{"n_head": 2, "norm_place": "pre", "init_std_o": 0.0, "init_std_up": 0.0366, "final_lr_fraction": 0.0, "batch_tokens": 32768}
Each number is 500 + 40 x the weight over its row's rms, rounded and kept within 0 to 999. Layers, rows and columns count from 0. Numbers have three digits each. The size before them is the row's rms in percent of the matrix's.

# layer 4 MLP down (transposed), 704x256, rms 0.144, rows 139-210, columns 192-255
099:430407480471523555486514496481501479495577484571561532476525452482524489520497512488546556522437521528501490564486486564569553540518450524553441498479510510476523533456470541495514480507569463
097:417521493500573444500533531530551474508423495503509449428538511522537516572514519401585490513541423514537507477446428544557542513465500512484539430551560544556502499492518475402544564429526518
099:530525430487478417478505527525495487490470583476415498621493494447510467542489505460581519497546547458468434502515513502412465537519517452560506478410531497504535495490482493436488488487450606
095:571513468442503446475509516548515560523472455445521506473503514558445537499450557447462481539563445489455488498566509490488480514539541536514532486498459442518501490441526465481557489601532520
099:517453521503544557498508556540468514454523518484482483512473441482539509487545546560463482396566496550510543469443455505569440567492474583490530500470506565498551432507513569453467546479553532
102:421451444496534497520487455500528502493505449433574510457527533561480629463532461501537481477608534516458478516503551550485525498500513525448510504618496439475517484497501485551518548432543546
102:429501565476518530522486434523510495508509471498521498599562428489509496520432538583457480530528488497472478481451516505511523511518457445529494534429512438505494578491465570488518542521508533
103:528488564437505394470472546477535524531451487529431552554522480544475526502481486571481484486468446579540497552474470502566509527503461347482453407452483551480484539561518471510441486452537522
104:449434491486484489519446527500489493507486549520487524483541503534510568501494531506451439513448460505545512498535497531512482477474432485494508525420509482463437559557545473505427482589472466
101:512468513610497582551489482521500524486518518436504400493530566463466549479426506534523412527574535482483556500461510527428534490524563526498488522484461398538517492490527584473412495526549439
101:483495486488436481517469562538473550477470438484548553461488507500457512508410497468491503507513542553493514549508482459500497472533517461516492525500502436555424464499550502515541420458424531
100:506535533520520530555472507472541499463505580480520474523480427486501448585507539467495474435463477511525465515517574469469481547518437540515551461487559535497447562440476445470492460421441543
095:493476507445489539564487457492471436488510500491451475436492558485505446449472481454499521476459582489425476570498513539528581511537458542522527542510547411494501500457523497540527470536609478
095:485512517450476516529543472511444503514442506530554471505536521477482487466489528456545429557524421621471565570497436489548502491451458510533534431495523498519526507484530474508565545443549581
094:505509436397492440538491509536460545488528487531499501493488547476461475536515576547500511545429527453496511458397498523474503505454469495533521477513463566442449552438469474534435548463511504
097:567524449489531580515491418431523407413493474475466583432490463467501586472507520475568523528475453540511551485499498496515527506501496617514535520452560489515500471497458500496506535424449437
105:540475470534468476497506481460505523568567472493444587452511499559459458556513456601478505538464529436516515517496543498468474471519509427525465460556524493477467535477473495470501495466429540
100:523480524532580489509495511508508566504515508454538561431525521508547521488459520393480513539479481483493393595493484483509459486418530500509484477490495470498500459544563543498541496566526496
096:493452563443526430470505507527482469464543527506452494460576488524516504560472454482530513518541515500498461423516514543583550458503448407476489483506521467435478458427516524366520558567444558
101:581456597582458447482436549510513486500492540496480504520481508508548534456497467520534429530534457489522567416461441497513472452482541477587474496509471513484485525545443495453467473537466451
103:574482413481580432505551532472549515444552531487510544472566547492482528519513506462449509511429462545497438467491509458567411525476465456491514497485504470525523496543464528484501511493493444
102:471547455494536480472497571494539464476516447440462459511484488511532558555542500453472497513473539499410497514518522430454505512457531529505507396598548507552504507546493463485525505446540509
103:489511483556516515459538477485442423509544545487553483486508508467527527528479401563525520598593426484537460475468503467450485519563466528589511482485454511507505494468564521519542448583472557
096:513486503486436460479506491538594549463470507513514427564579546463507427496568537482534529492453446396551517481507500495468479491556507440500505508464479504591565477531485490571460503573531413
109:411507548467533469452462509468454497497485473477546521470536454477514527494536439444462448555474527537564503498474515561609460548502575482530491487513478467564441499470494527498472498434558480
094:528507501433500502476511515519577458488514468542430489452516487462525516444515542473488480477466421497471484455510535501470522508559566426542489507462435501518497419433448476530462445426493609
108:535497476525450476454498529538481525545540482456557539491507475449528479531488427481459488544466482546510511507484426456460566496521464533616514468521492506489503504501489522512571557533451487
101:519461524437492444527534490475457496536510535527494572462469464532459532507533533383553525486395498459558447531485508471425549440509507490550516506551506452502505535518563464474500516467409493
094:431542481443434535456527490506519496478465453504571456530523461470552463481465478520512538483509504451448524497531537499426553451459457486475528513499511462513490499508500480534546584536566548
098:534409503466494527403508478477527512520477514573470523485483553585571450477500462535448490469428460531523503505490516497487568441444552468472480494537551503489499528531557503458520507557508471
099:485464472573495495456466455500572594527530486423461561554508525564547467483489479552511442460524501502521469463380563545536523546533463515485547464442471537464560550505446498541503441448494509
104:452415501521573482537513508493465513425501464513494533540542485470462465542494493398496474495481486503461499501515461578572521505491511435468473451494478492487523498526529550494422524433495417
096:539477523515491525521529504501446435495505499447526502484494540505516516477525519500501489510532487533467479596616470520486468527542496570451539497544515517508517507473435598490491486421492496
097:522470446526417488477513518461519556500501444518504476525490426515499504480526475559485456496539548555533518418536427505543635440504561492508521536465519497395587527515523507545489504551497501
102:462491496542441479505487491460466505523434503499529583421538535573483410489503496392498493545522515466526449535483446541530544549529522507489463465496527571518511508534496572487438598453447510
096:524486466444569503567443534485567541445504498537509576532518495513568534482510425581546482503523580530483475475543560547524523496535446559458540467521517475448431520511567466490544516548473498
101:531518489383566480536504507543435461487523539548521469480534471600490475497506534521551483487578485485495513457517475521433423520520524558468512521454406524552509490565526413506483558507453495
106:582493501533489481488428469431527509484520509456564521514409443599494516485448497649483490474504500503536480478492448503469534506548518605400487541513531536547469496478518555521459441547501500
102:485534524538504459472524537561519512411516445466438488468479446514458445567429453465457510451522491457468507563502437506470424469499460511493476490491507500528572548514511504543581481520487473
101:499552409516472442480460509568484456519509555527607503498482444531487529506514621529507521523531445551453440423533495498579498517585516442507528569544495460513536544458507522504493440500486553
105:461480479500522507531500442541468473522527468482484485545503533507479547489503503519447559560487425461449560487404514487463513473511532566474484501523482494514429470477479515491481487516515529
098:507464512463520569517584520467555579518457516514561492465423492523518595464476476511471440501516474439532512474459485537462471498514518500466481440543514570507522484492451512498539534482533473
098:500487504509481519533529452551479488571518548519506588463550550526508507496496534414486450500559511509516519457554482498495503504514444468539541564523503508522526489471468563515505495494495459
094:444542539575487489486516449470508433521462545465535536418487536458561519541489556539478580524478440555584519502601502528545575530558539447498512489580418488506453459484479484594497473454448492
093:503452483444485490565508503515426514450546501498475514418482513479535520514425481461482541586580543568508434520565552429478536533548482457471542436492514508444508510461506475532499491437509555
096:536478542480478513504501456492532476498527424519457441489529467493456489422471517521458476521548515468524468502529550523477469478524460530502494479510557503488497495499530475561489494614442480
097:470510496547500586509446564505543488481567430447478472499494481463443462542537531519498492541519463501553479417551523453579434482528508514502481494476572500467492453521510506492543512525477569
092:471492539490553540517491413481488489494490494472531488516535544438446495451457502541516439409490469469484463474505503513513514449469408526531428579511512481540483500575502491531443574453477518
094:563456554502519521529477421506494494483565431525502466506479549519477518581453546508567477503479453523492489443447486509526545542518468502530467458531540492500501472475507523470514477570524530
102:418450412516559424443467500457525524558464451484487502536457477533465589537481539437431504494507454413455479502486465504552523446489471452518494464482548442498443482474546542490496467489478482
099:520500579458514459518478379517471558543542483449488469491509544453480549543503404510486504525513535567526528541529465487483452564519482486508552497487417517487463530527540492500539521547499483
097:476455535478493523516572484517470519471489530495510497491520516483492505541547484471498495521523478451455440465503505518480519516485534483466469485422550440554484462520514522471455567489532579
100:431466483553555527545575496579517487566486486506442541424424507465503475496527434543514479448479465516524523540559495463510511488486428462493552448516443420496528494516560559530441452570474520
102:576531508521550533551450472533497479470506516568511522577450463508541519520463519420452463448486443514521504503495554486496497448460489469493517525439493485552480502520507528513538532489547523
099:416500512511480513483491397458501470564510464453418480518484490591522554485502486565456496480542506493473540544498521531489491525507440575563535524533546551513580433486522526482571483478524439
108:577492488469558530508469455543544537436529476408510509454557466554497434484438480568460471462451528452466489463549538474448539473470493577499454480513502553507553489535500540491521523448528512
087:570502498480541442505442559517421461527453473487481505511503399526483481519537512387486534479551437504569560527537485500496571481494548558463493452454525488515473449482488560344467523429518506
103:432527511510569556498522545428498488534527501477556502531473556470564544476495494502526498483505512477466499475432472507523582561443481509527535518514518490466479529533535549488576528465412487
103:450488545438486442522412523512480486522479463545527479590473543495478535442526463610415502447472540416458510407461516536540512469426508539383520499466516519483514406545539551476526501534495544
101:437518431568528449498570486457438551540519437495438534542518497461524472534496504486494410503477493465522485445498500475473535500500490504481586442445550521533486467484419538521497526509454485
095:505553459502521432468497545431543533481453442512501541470509458543527513541486464561489469543495518481399456526452592482506515406528523527499512567510529467451507544591544467542489489459504519
095:620544445509414466472497535445455499516424529499520447497516519446525538507508528469503538470529531468438453529529484578489520526482502639535467538482518495519465518500497478544530542545494477
095:462507487517481513535500505510489435456429508481529571539514499517543501513533593503509565447518464492503617550494510478539561512508538492535514477550547496529508442456456547449497461574448488
096:576419451517497510485480541474495588541468494491447577508489518500601453518483499577484515465474499477552490567567393497513522549563479459474568517519485524502495501475470525506511497428487435
100:501481447482487543463538420574480519518378458505513516463462551546602512549462463422508469518522459478507510506466487482512569494486497527466490537601499514505477508541471490517501551537502494
095:481533461455515473491589436557495483596500535469497516500452453536445503536443456454482418447553477477507490582446511533426501499519492522547536503446564522492461501545598515538474460477408482
096:431504510469467488464510574528451521482459457494530436470510514497480510425453520450557468546545469500548471478462454475479479528615470528548506526545480496471468531501508491432496543502390431
101:535460485546448473457454457438513537547489499456548504574527452471509472511459453552503488487507572504511519557468493458520518573492539474477482497546501519473484477494472466445484502494476468
102:514371472445508496392466535623536415476514567478514512478472524545532445507531472541457508522470507528516455542497461448487471532476508481532521472528539507513496498562389543491495496422528513
093:597515411536518511527562472547516547448500489485494521514496410455514563531550496513476526561530537527557479431584475551504524435512458500556494448517519469442449446484476512492490546526471560
097:435546496521496464524530468489455474515546485497444448475524476519488569461541459551499448523509587560483486503501480492541560471433509550519537475463532482503462539498424484495483519524495587
103:503536478488502423450454497483504538490524531510473561474544480565481508508571556454505520421477492430458570472492493513522480484449457463558582477522526490519399524433560464539457497539481435
# layer 4 MLP gate, 704x256, rms 0.151, rows 140-210, columns 192-255
102:611491454436509568489529495521526425518535475540463504484553494545497467487525474458391500434464519539410476488529477495478456521503476516525441442578500487471527449513447521580464477546513465
101:518584506510502514472470479507414442468506465488541610435486467427583515563486569527561471513469493518463574550571534556552540487454560538435540483518459517526496440504470467444534482460519548
090:485443478392407522451458484555575448465478491542454458488463518479508448492479539507482469536439467507522509525522467495489498544423501567475462503464466475510543446498496583515537514561453452
098:568516422465492419444415506547471496588453471395467546407526500495431388515424565543495494555490519551468522490451523466430523503454481511536487480556558479578504507464460467510495529501445461
103:488471456597486471514405498424475395525490539424471460504508471476417505493511415510458476461431509503536578598460513518486501484583545496485519500519519515492525538535559507486424490491543543
099:465562538508489548462441493558504560510527538489493425531512547479543488570516516600470568512518530512526500456507528493492490516518513468449512496544449391539517550463462463510529425530514493
104:467546557504533477474544557406455400540460471545518525433524403482482434497489576548532463499445451553464512430507475487538553463442480457540477491517518518505558481521561507464486583419473495
104:482530537588538497516543495450522441516477523521542485488515506604493508524459496461529520493594484546490500459549492508489564495521529544439472504440507435535437499426569511486458503420434516
103:495460504439495550506513518425427491521518558399521516414571523481515545434531488478523516541473576492558525526531485496499451529516501495444510485497459478524463546497549463492504469534449505
106:508493510438524553513465502420513537562446515507491506586457445492457505466497521441439524475497520529507526487532559490527537570421509451507497500513528465437528480576471477509426525425468479
102:524473522509479494558585518490439510490523445543515566473474512539523465515473467492464490526467481481439465422515476438534531537513413513470515508518533542504501599587622492549546538513466502
094:522525461496489508480457539541511445554470582416550469454503618461458556500501433538545500532481467512563483541512514518513447515504508467527402461502455465407484436508503491507588488486485491
096:513565520425459459438497499451495580532520494450471491532534489505553535470495526556476554450478511501455455449522505534444494456506596447515449524540579514494539537465508450556486466510472449
091:570399531429483507507501458506459530498449459501502508428417456521442472517492417386550488488448528509471464537558489474504422529492507532509463538443557495515423491508457467489530550520495554
100:543440435460508523507483574544511491446498459450493506524573511397483460475466457571564424503485556578440490413481501503469497530543512559570415522493487478591482516466464510503460475512438508
098:535500486427534544489470516516574508459523542518486402441560453458542498577477545471422511601501549452508484458592523530448504503505478474417520478507497556473468476488501416468513569451377426
105:493460492574514501599462516503492532555475499437502516512480428493498494453413459561491497467538511501472462545474440468444570466515561492476471478515546495524501493527580536458545503529515555
097:517475509558521504489481511466511532475496483523544507449526471460469550506466534436537499416611510445499537523457523529549502491556472446466523545480601542582532466496518524551454468525511543
101:582518437471465450511504520517455504483492532484501472477487485432500554563538419494505528502520455482440508519534494580463507494539525485466448543484471475554530456575463516461517463551532508
104:539497546414406503495505474530557485530516498515424457499428443490439433446506545541512488525491558541493512549450469529566512477439486561555572509494459516513452493459473441586426550465444440
102:552524464472514527466511544520458533545571506466488534545505446559481509506485534573510498441551501454497456546518494534507494446492502409443491522452515439544465489544470430483481584489485480
098:531610510486524450551474607462475511504466498488502542481546459483531411514529521494464493539500565435449456498501541504497532515513519451576487508521528439572564445500434481416487575482490509
100:526554445465517539492487486579451510451559547545509479502524468480503457555513403516460534518618523492485504481489521531460520492423492470528483516530509521519527488501576572446433513455487480
108:517504565470517521501510532511547532439537518487426507509444514455473487498441490508541450485516510482435494477489537505396544446523508449523494526473486502462517517528507471488537528497493586
101:585505473470533488456482406438466582513551476422528502493492450535480523442525465434505470576463430540479486492563533526506557516447483487444511525520438580535557438518584441470489484487469451
109:507505549489523531571505487431508549481510465466520557492517445487460475457535435451547587447471496486561468435510590503484503560492424444497552487482477578494472518480552529492467463547463467
096:549513535459550466516529551481465489570513543460547478527481502495546493549480430451528483470465535524518460592543497490594497501415441448515473546468471554450467530547480506516489476453499429
105:537509538452579552568520606475494550542470387531495489522457477447555475523514547521481460491557500432501495497477470486557554451480551522525434539539470504468470487479469443506484512555492500
098:561515507451518508506510507527411520501544526451470475542521485504463472540498482497531552493542473456557476412463459528498509535566533505537442477465518517536479433378491518450458452510503463
091:513556418451437553527456528487493526586477504526520570467505439518500486493458531492457544535407497481519551535531492464506501536542495447487422492461434490525524466502519469427486503499493478
102:564457534484460528468470493478484524519448505471512531545464524496513502459488488500497534473454434495419517479520539516481509501568498458473539504498475467462447423616491520518450502532516495
100:574490479442504545519435593461500524455510497499511572486518513481443473459471565509525510460552514465473423523434507422558456452524491492524491478475526499456491446442550427440502473433415459
099:549496404510485515512527479553552468461568534539488522488421597442443492515563472479558443523515477454532491494484459530453547464543547508491497515451513484491495476477515555452501395522457500
097:527524480523434462510469476505469486478482444483514556501497505523489467435536474538489579494506560539516380544483481470523511473499574557509460504493483461517527430494591544466472438470513473
102:497488500501470554517544512478509519595592551507470425487492512488501481555495428489557472532522533548469516511511484534496491500596468525552510480475491504459539504412461443528510571546474440
093:540528472549454440424494542488464431414469526499501471494569528468459531421508478465498510484554472443522488509505486541491503551553535485483456514481538538490535475519484476504501572474582460
099:450480497462541493497402540542573514509523504496528523497426488436485530507488464409475479517517474486511482481541489508466482507556563506526460500452527466554506448455560532472484492552510469
097:593568520473405534508551450539492478572409507468542473555527517449459475499506499532457445494430526484491496552511426465519510548534505468446437528419553561569567500532504457421473498458497470
098:524530522500492482494573512499500455578445508447535531498489550465517488521522487608392494489474485533557516503487400453488518555548545409507509462536607442513565554558389524486505490500496504
103:520566483477465517478515516531540495445483537511542486432516524569507490518547536502488510493541488483510452431447566501476547542488534540452530511478492518487424455525475493560455555458423444
101:459521433443488493506561470481522507519480514496559546518450519469565370481485493480555471545487488484536524463521496550509492546450495424467452484520556476507483473491476531563480499534499471
101:594484503483510530479523474503562521474430556453565504526472409472524487556507545512540472541452471505490486494479451446522481558446467495522507507529450613491484512554506538487442450581415471
094:565551461532452500485488531456490480533529484501483539468533567538511478503520453551487484455516493499517450529547529453465492505555476448518535579493397537533518506510475549581487525467545500
099:469504550520469483482406542447523457559492463532429474514512521507456429481503475523540508513542513494499525483459551541446513506525449549428539498529504510525515496524507578459491500480501500
096:530540557480500551525548531413544472449489499548505511497565577478486517541496428496568433551473486474445562430528551435506497485453566462512494414513543456432478540460508441509530529478538525
102:484540490488444499528474506414526483498502495454460482591470528488509468524475493535560490557514519516619436508437564498460475421412496451492476462576522509511538501484507424420424414543454451
085:514499554516479555439497548418480427496506556442464522458449510443466456598497458522525447515483536528486535507470447482463489507481509460498482493557502527531505504493540554500499527518525495
093:559521511490530510542522504491458505525465469475569511499430460575495482501459439496512509488453494507455491475448539542491497456504518462475430555530582403489534454493433484542519564530496453
099:571487522543509437523492491571479500510501585478474473530508553539465488476487457534509512546462456471529530487554465403503564574584468487510467460469514469532487544506485552510548501488483492
094:545519558492525484508494483519570533580460547456488446446509519458537538575524472548428481561453486508477513553476512444490528424437542501548507490416545465503468553477496455492484551553475475
101:531475511490451489500483499464484448451498491451471496502379540550484472475480399496495469493524514473463502544517436464467499508489550560484529522502519434529492536570492508519472449520539522
100:506514489546525432486494509505551516571559444426530470503500569496501548462544496514537549501504463498504499450505543549484548552568511498528565477580511476461529499491478525528528485497563489
106:541486426504535454512496499475540519439488531531418503441514441455550517488510572524539504597532572512519574534457450538456491460515494510407512415554571488501530519491542449414477462518404497
101:491466457526543522502501506467560508537487556497518531548527559415508465444497413556522480456476492524468434458568464563503432481554483507526534437420526508520532532529440488460497534497519541
106:514471538440448450510505528407484574495512500420475502569453524386481447509386548516508446505450512501533546517518451445430491509505496439439539485499507526602545493486488468516493526575510479
098:511533480594450452477492485484497443493491496486558515477492509497439547545465485480490457537491572509507474540583602581540493503463521477499522541502456541515540532513475488537503490456547484
100:556487424549471506562483492475509480551519423432472547575526470511531477562453580499430498560555476591489472476497540496500522538602544525442472534530478572481471442483479548563492522560482497
090:576586464519568510456491494478510505453515510452516526555518494538483439542482479483509565528497454541405560373573522516449538459511515561498553471488528506510535506481549448503544482540534546
103:511489497473466484531509542442502541545444522416538493536456441444524412477472449492403437412475458461457513466463539485498402416491608519520473517563549509463454429516465537532453437538474555
093:489561591539493489539527564496538481559558561456461534486527504451449543440414527580479488482499466541511532492541566516474497470469523563507491483542473509522447489511508509529565577553491484
103:533486558532440512415528541530530443543483512476547542592493474497608430560546576493511490575448487519476505499508532417478487437504486515460493496540496488521460588495548437506514507468431480
098:601468572511530474559555483456546544526487454524524517476606454526540514507431547531464456603480519548459460487478514526519479520541500488443489465578509472520450493595520468520418476502498519
097:442482508525490510483548574541550545488504513516491463481527510523471459469489419484523484534480500513509536487488501538504517497477481488524515499429565533626505456513495527465538528414469495
108:599557503473450453464448435485522433536509479512499451487446534473524452517533473542493563547516443549455584518483579529570476436549522535465443508554453452583451493517516478538516529415525532
098:563514539538547482545507558466514505560512512463513464477504451502507434505454440531484561518486542582503563451449450487538555544521485455458467550538509475517538517587517589536515575477548436
094:513516501453467485530525580492579517466521501539555536518429491523440471554514499502525415519544449469445501498524451527466488479479464434492525508532532524475574426529404451517439504514500504
098:575524528501497520524441535482513522463459494484498509473563392549514434444446545519465517486498493521479490506485549563510533491563497477469521484476526502487516515559509529465411506517488535
100:499542524468472492492490482495454467508489569467492459542502497430525530471450515567492484469499492506430502624471542464492462466485490478514453527553559563491469504462509548507487467457502479
095:531480577463519467529435447482485542543466479495523527503487541507463423460524489543538517489461495508495444527475514459477492534463516498452457481463515533451512486552519502486554411436459489
102:482544553535558490530485602511534562565505464473519509440480481447505516476489539451522449385543439471508541479453538483560508464553538539489429492479498583495515464596540535499519535494495455
103:518545420477456484470519550500532490433481518510568463480490504518558522417460585556494547499523475500505455545489506543481472533503566470479480470432473561504528558512439513484531471527512443
# layer 4 MLP up, 704x256, rms 0.15, rows 140-210, columns 192-255
095:546408468499453526548521504483414487464535495495516507493453538539415498495496492527455526535475503519562503529450449565510493599486489565625541443519487570521565426440481469484442511508397516
098:445467590447480499482421480472574552497541535425525472561551516553511429518488550450516481498556449543476388453539546504515488473520461509451517533538495519482494563495595486579534464476510556
096:518426510471533481496477498513461505600500567493517475554473525452487439544467491517474556516442529521438456555477524537540491439465561504554438526488506440476549518517509527523468543495433555
093:423483483459509543493533445517516541510466478512458557495494502526594508524493560500517528467511432579506507491486504497499481555492484546490518508527526482513450507531466493430451515474491458
102:517466488498510503453427441465504513540519486470445473612500521425523470408505470449474503469498561557499496468542543443554461441491540486535492514493457469509529450433486500538504479515554426
099:446543497490500487559449390429553481528509473522508489502496471566608540524472534485453486535523417543478420420471536494498510501461471459495504499493482586546504514537498464513453524472508507
102:507486523534533402457499484404404419504473465519528562458509456497410475504495489513440506529566484571443467563498540477575505488458463548549496473553546476527475568491520506445474501555567472
103:497492558492503468561544497516511568487508502468534521518548471583507511513477487493549480424454510519599477488423533504504513492467443473515547495530537530524507535494507504498482522505571537
099:485514479479539482484507505471509515499573467521534475499505468472511511469545551462581456488477505524498493397514472541538574494429507466518509483508530477531513471511471473543526488450505415
100:527569416497518498541478510406455468567513557506519505455505522533537507564509497447522524451519486532570495492535475575445430532509483516545555543482503518475529505568508554456511478466547479
104:483437507474551566499601521523467512551551496479433504492474605479532567533509461551467487510472454527511472492494485495490473425472480447480517522498489546535505518542490475406493482538563499
091:479530518494460456552548517528462456430499483483439552588541480542482380526519532500541584441488497506512489552473560526478517472485426448539475497580510502530505484546487500528559449494577558
093:505527486486455475517556531398504564520431486523558515468555550495496450499510558500489415463524536451460486534489406469566529512531548509535476521497513496539496469572483490487483481417520499
092:481542605461493562531468515381526467489534511518570499454451586524552449521544484440549503520453500438499500521503528510476460500473488559528493504473502515454556558444479454484463586478506468
104:469528519473505535536534541521461423398472430569543487535553495522514478543533516537472486434462519451414436508504561545571494462531517453498418481594553498502468463457470543444449549469529511
101:521540466426480521460474504470432520549530473497546574483466539522473501565512456523562464514506418511521512513522405480513519503482481520485465478528459493466491552564548580475519451478569476
103:512497489551471461455533590476518496420475503513493446534469482544517513545439522586424506563531473500538576507520591475504520528546484502463519525481463490454527540520545513455527436482522509
102:536537426490526524560512500430457441494433497484401589439489461451452504465478483425528406525492527485480458467521501524497510609446508526527498543510466521466514501464475471523456481483510458
101:508568483481523528462457478506500529597478556474448452553547470473499491550503434513470542510467552434520512456474506522530469557543581458461492497492522408514430458457530468457456544524496503
105:497519481514562529487539493494508498544491477426470472433516549475456464479458516491556471495464516501495543500472524429538454538483365539518551539557513578552446456456439451485457466458571501
100:571499432543509537535539473586502559450510491515480525538469482515484524495511465476458475461512544457509490485536545483515508524531539479412503498485492549511564498510421553411477496489517559
100:522457478454488474533542419513489461524465482493608604412480522468546494516531490474652465463475459569538506499458516479450401569477507534449480481477521512525492533510500492496477506550524493
095:512586479472558512526507573478522584459488533428483520463446465470600550571569476546470522538514489473536439462541500483449439522552548463485530505575442483513562551547554379530590531509494496
112:450527487454473502522446492411488473501587498410555512550466450457504508538493531495575447540544547456501451491572523519501526501494570519479451552534446524568528463494434480441519495535563469
104:466545548481483521455461557544468558483462497583442591489408460500448492555481521519570631546444544493461499515493449466512466493445501560509511477539529519551498485506553594501572556518468491
107:513490577501418474485492503442490484534449490547500550482487489586449503478484540485508493496448500504501469613477558564507446532517534539471465487441506431487447417523489481459525574498509462
098:522543505542440485448544486456495475544521497478532459491483551543483508481588438476424496447496555521481486480493514435457443507434556507507487540475548440550575568526524474502439517541476542
095:507578405520438491546539533507500431466498530584375530550437440525530541484456533491502493565499336484527524526463520484500544538457521497499519559505520528447564463571554519516560474469559474
093:524474527477457475501466515535516521510503440447502424481419420503510545453490467543515507512486488450583479502511499543502559457515496501552534489453487523470492444492486575525472540522572461
097:500533523515507518548510467567522460567414541501533409456464513502523473595478528522468493495516503513555509479480522472458437547564539497520464483510520526393493545506524498534553471531486489
103:495493511496501503490509508519466572477483504454562543483483484487508497490470511487491417487528458553459520535529461520488474543446475565395605583436463449473460499578464443433501485501466461
096:479475525528530537527478518506514510502512457500485469417535478415474507467412497500460613458480459478552445430546439465513476435431477488452485504521460469509529489519460506505489431496488489
097:480551509577487473488485494561491413481532481452499479470541461472493474475455483514484559492548475508448457572530548459456535483488530484491501478464551487491504549467499468498529496560512526
096:516465531519507561531484525466533517542557505554540491555524479557472516525462540510495459509503536522433467558555479499538452531508541515517523424460513466425452470495426466551518488427503485
102:474524462555489518441405501514469548505448455553537478438503382425518462462515515487514558497557462465463515476463549452539546475490515507541476544490434547486518421535575512503469488550483447
095:516515464525458451482458625516525545487501528473531453556463523530534578485530515526464523536611473513498491469413501481474558542497524460486491604489576500535478524528547465575527543503443464
105:485499432513551501508471452500495448504512543460535472414533518482501473511398611489448531515507549480479468474520528549487502574486440425480627505557438516500465498491526547511566511508460456
101:527571499473428484469512516503551544561488561536528447539397500484461467471471459480525506540549516456471476568493467475457512530507485503478495422467551527539492446522537547559525467467503570
092:420421462538483461478506519469477442426525559531555512518506494447494492483530536542519534525502529479502488557499501568519537495486493465483554520497475499481563508472546479532544474507544476
104:531483440500505567597541460474443503513503525444486520532464474433512512547606432479478457530541459476501502526438500503536480433528557504441475421486492465520501511455461531461531536525492525
101:498467525520482512494538475525459503513452530502496459528512452530460444498495509562557523520563522541572522496454534468491503527539490474464520479504448524553521414495547508411489525426504576
101:430524489439545503509521542512469508487508503548465482533479469454491519421498451416558494519467570491484504518447495506487549575464438432513527520491488523491426528520431513549448513519431484
093:579497488528479546489484512503558509499417500476528519521505536471540532473540533466542493472434516480440430448492565493488499502467515525467467597504480495542564523489534480505533552463444536
094:494484539576455477488501456507502395489530494597427511553573574517507539476496562573495438465464496563461388531442579500498543514495530489545477590512550527523466537473550449551503565490480560
092:515486562523403587395437443535528584509518439486510434513448521458448487518475496403546469478483526436448412556477519560455528473485385518491507486535531495453496431510604529507492496577532530
100:465564527496514505447523468542425461467480464522478512492531497519548503487419527523450578565534500514513570449540526511513470481502520481481491464571509464614508530522514525530520507503606536
093:493497477512476508550517491507561605566505469493515477542528467420460510461471496485515540544472461470486503572477445517538554403590452433441490538492477493462496405504514518496503489499447503
088:417452537503448565539549455474518515447419480533560449499479433519490529518487512544451472524521510478539555498501541516495531508491576363481534479468544541529508476504579451508463550495520530
103:428490521473483433515506530534605491389476559485529516503466503512446466511514473480485546480450526512528519439502562462459477504514547527470456533477554530538546485509464530498401409493512500
098:543478552503469491436477505511434474521469514458502544464535468470461486535482517498512501488517539484493490468372511555500499463464496545456458552570462620483510459485499531508547521511440493
102:469477525514522512487590528551487533460474521496505530545487451530448467580518511446494549539526500529506428507466554474523465481476480535478496427513528498520500530429509507456483457514408549
104:502528563518547585455490511533525490530452494450449519445482491507536486468497536451508520525519544543507566547538489432520522479497477527516571575489509561591481546486482402500524458509550462
104:514458499528442533469481471544478473529574489525474459503488520519534544542555453515526454513520559505513498517541500492423478522420522565435459474451453446522490451488528455492466492462548572
105:488482501437486505470458426512393469490503525500443536541465421500444462465551484439443583493555525482461472493518493497522520464458502612440498561541383502487496414543458433528533485548489503
111:481532545515533456502527498563513473440536514520518498447483566565424464522510477504531498492469532483451486542540458483523454474454492562493530545464519523601526575528584565524476486471489531
090:502460510509437578499536465547556494488496582525481497471533605550449501482438565506537489511498556500406447491471448481498527500544499533495583510510539474491529551480423514527524507450525489
104:453484531478436462529542531493456473491533529502570498457576499570479532543499464519506528537544514483514563510474542562549458525497473485560470443511489429550593471454487538524521480586538482
101:414521508448552493390556451598483514487545494529473484497418508453445433506480479553502488553441559524577534494483510496528495510469479433466467497507458468513508549558514497515586480468492499
103:492493420505536484484584513407453545476537474541557487531479420457489469527480555545509565537498495517544448482485506430533467569522495518532466575566551527465467444552539517507515510514431521
097:491517539474466398504502531516512524501527609488514451486530494558580496560466468466436451493547523531551417459619497484498494543519466435514473520540498466497547532444552411482452511544468564
103:498457514509515548486481518457519532511581527489530536471496413524544450543472572457519472567483507467454516473513516547572513472604495493410569461529497517456500558474546544533503533445482462
097:508463482549514518557532491515448489484523520469456531454487568500574472505454610493457468553475454473555435496498468527565563570461539552526524483521557567474538543428489501576542508527507491
095:484504563514500512476498507487522490416574432496471488501472504537446514405550476454535558501461472472462464536542549455443532513506480497464510521477420510535568456445491582542539461546445574
101:523496432568484555464428468515505505462524419540494446533448537429451523508532530535498459488453503506531525467485508518426512508624481476539591570444505434526556482485514523459488511504508498
100:517557504534428451494570484490467523436503539484543468539473507495541558530414488522524495483546535490423527474481559546411529477476504447514475560533477539502500477396499467487448567413598473
100:557394488500485453456561498528515476561478554450468473526464492512457487471493515470445547486496500510519519450523489612483516491461473566501522490465492514548575552525485574476512489530452463
100:453534514424529526510490470452552570479600463500452461401581527514572525516508489529502522397532506517440470560486522491474515484465536557468610492493576523428472529493585489465566470455463447
097:448458483511493429476533503522526460518455571492592461532468538493482491518447411541485440534555532499494512493488395498423512471521510531475466497530542526529450551414462503474471545520457538
101:459508482464525506536475485537524528480548365514488534499551551474548508536487550497491486496537490555446518503507520480547510474442423547466480457532476467513481461490564540515560445574538440
097:521536458523516485474539484482536521498569524486462462531554509486543477526524475436500504490531508468520535541470425518446491502555463508393479491505530543524423399509536492515410557482537497
103:494470469504583497527473453487540563533467484503495493487557470443493424525495460535449488477553554456467488385513456527505528457516503461471503508494459465518487480514465487530490576507517585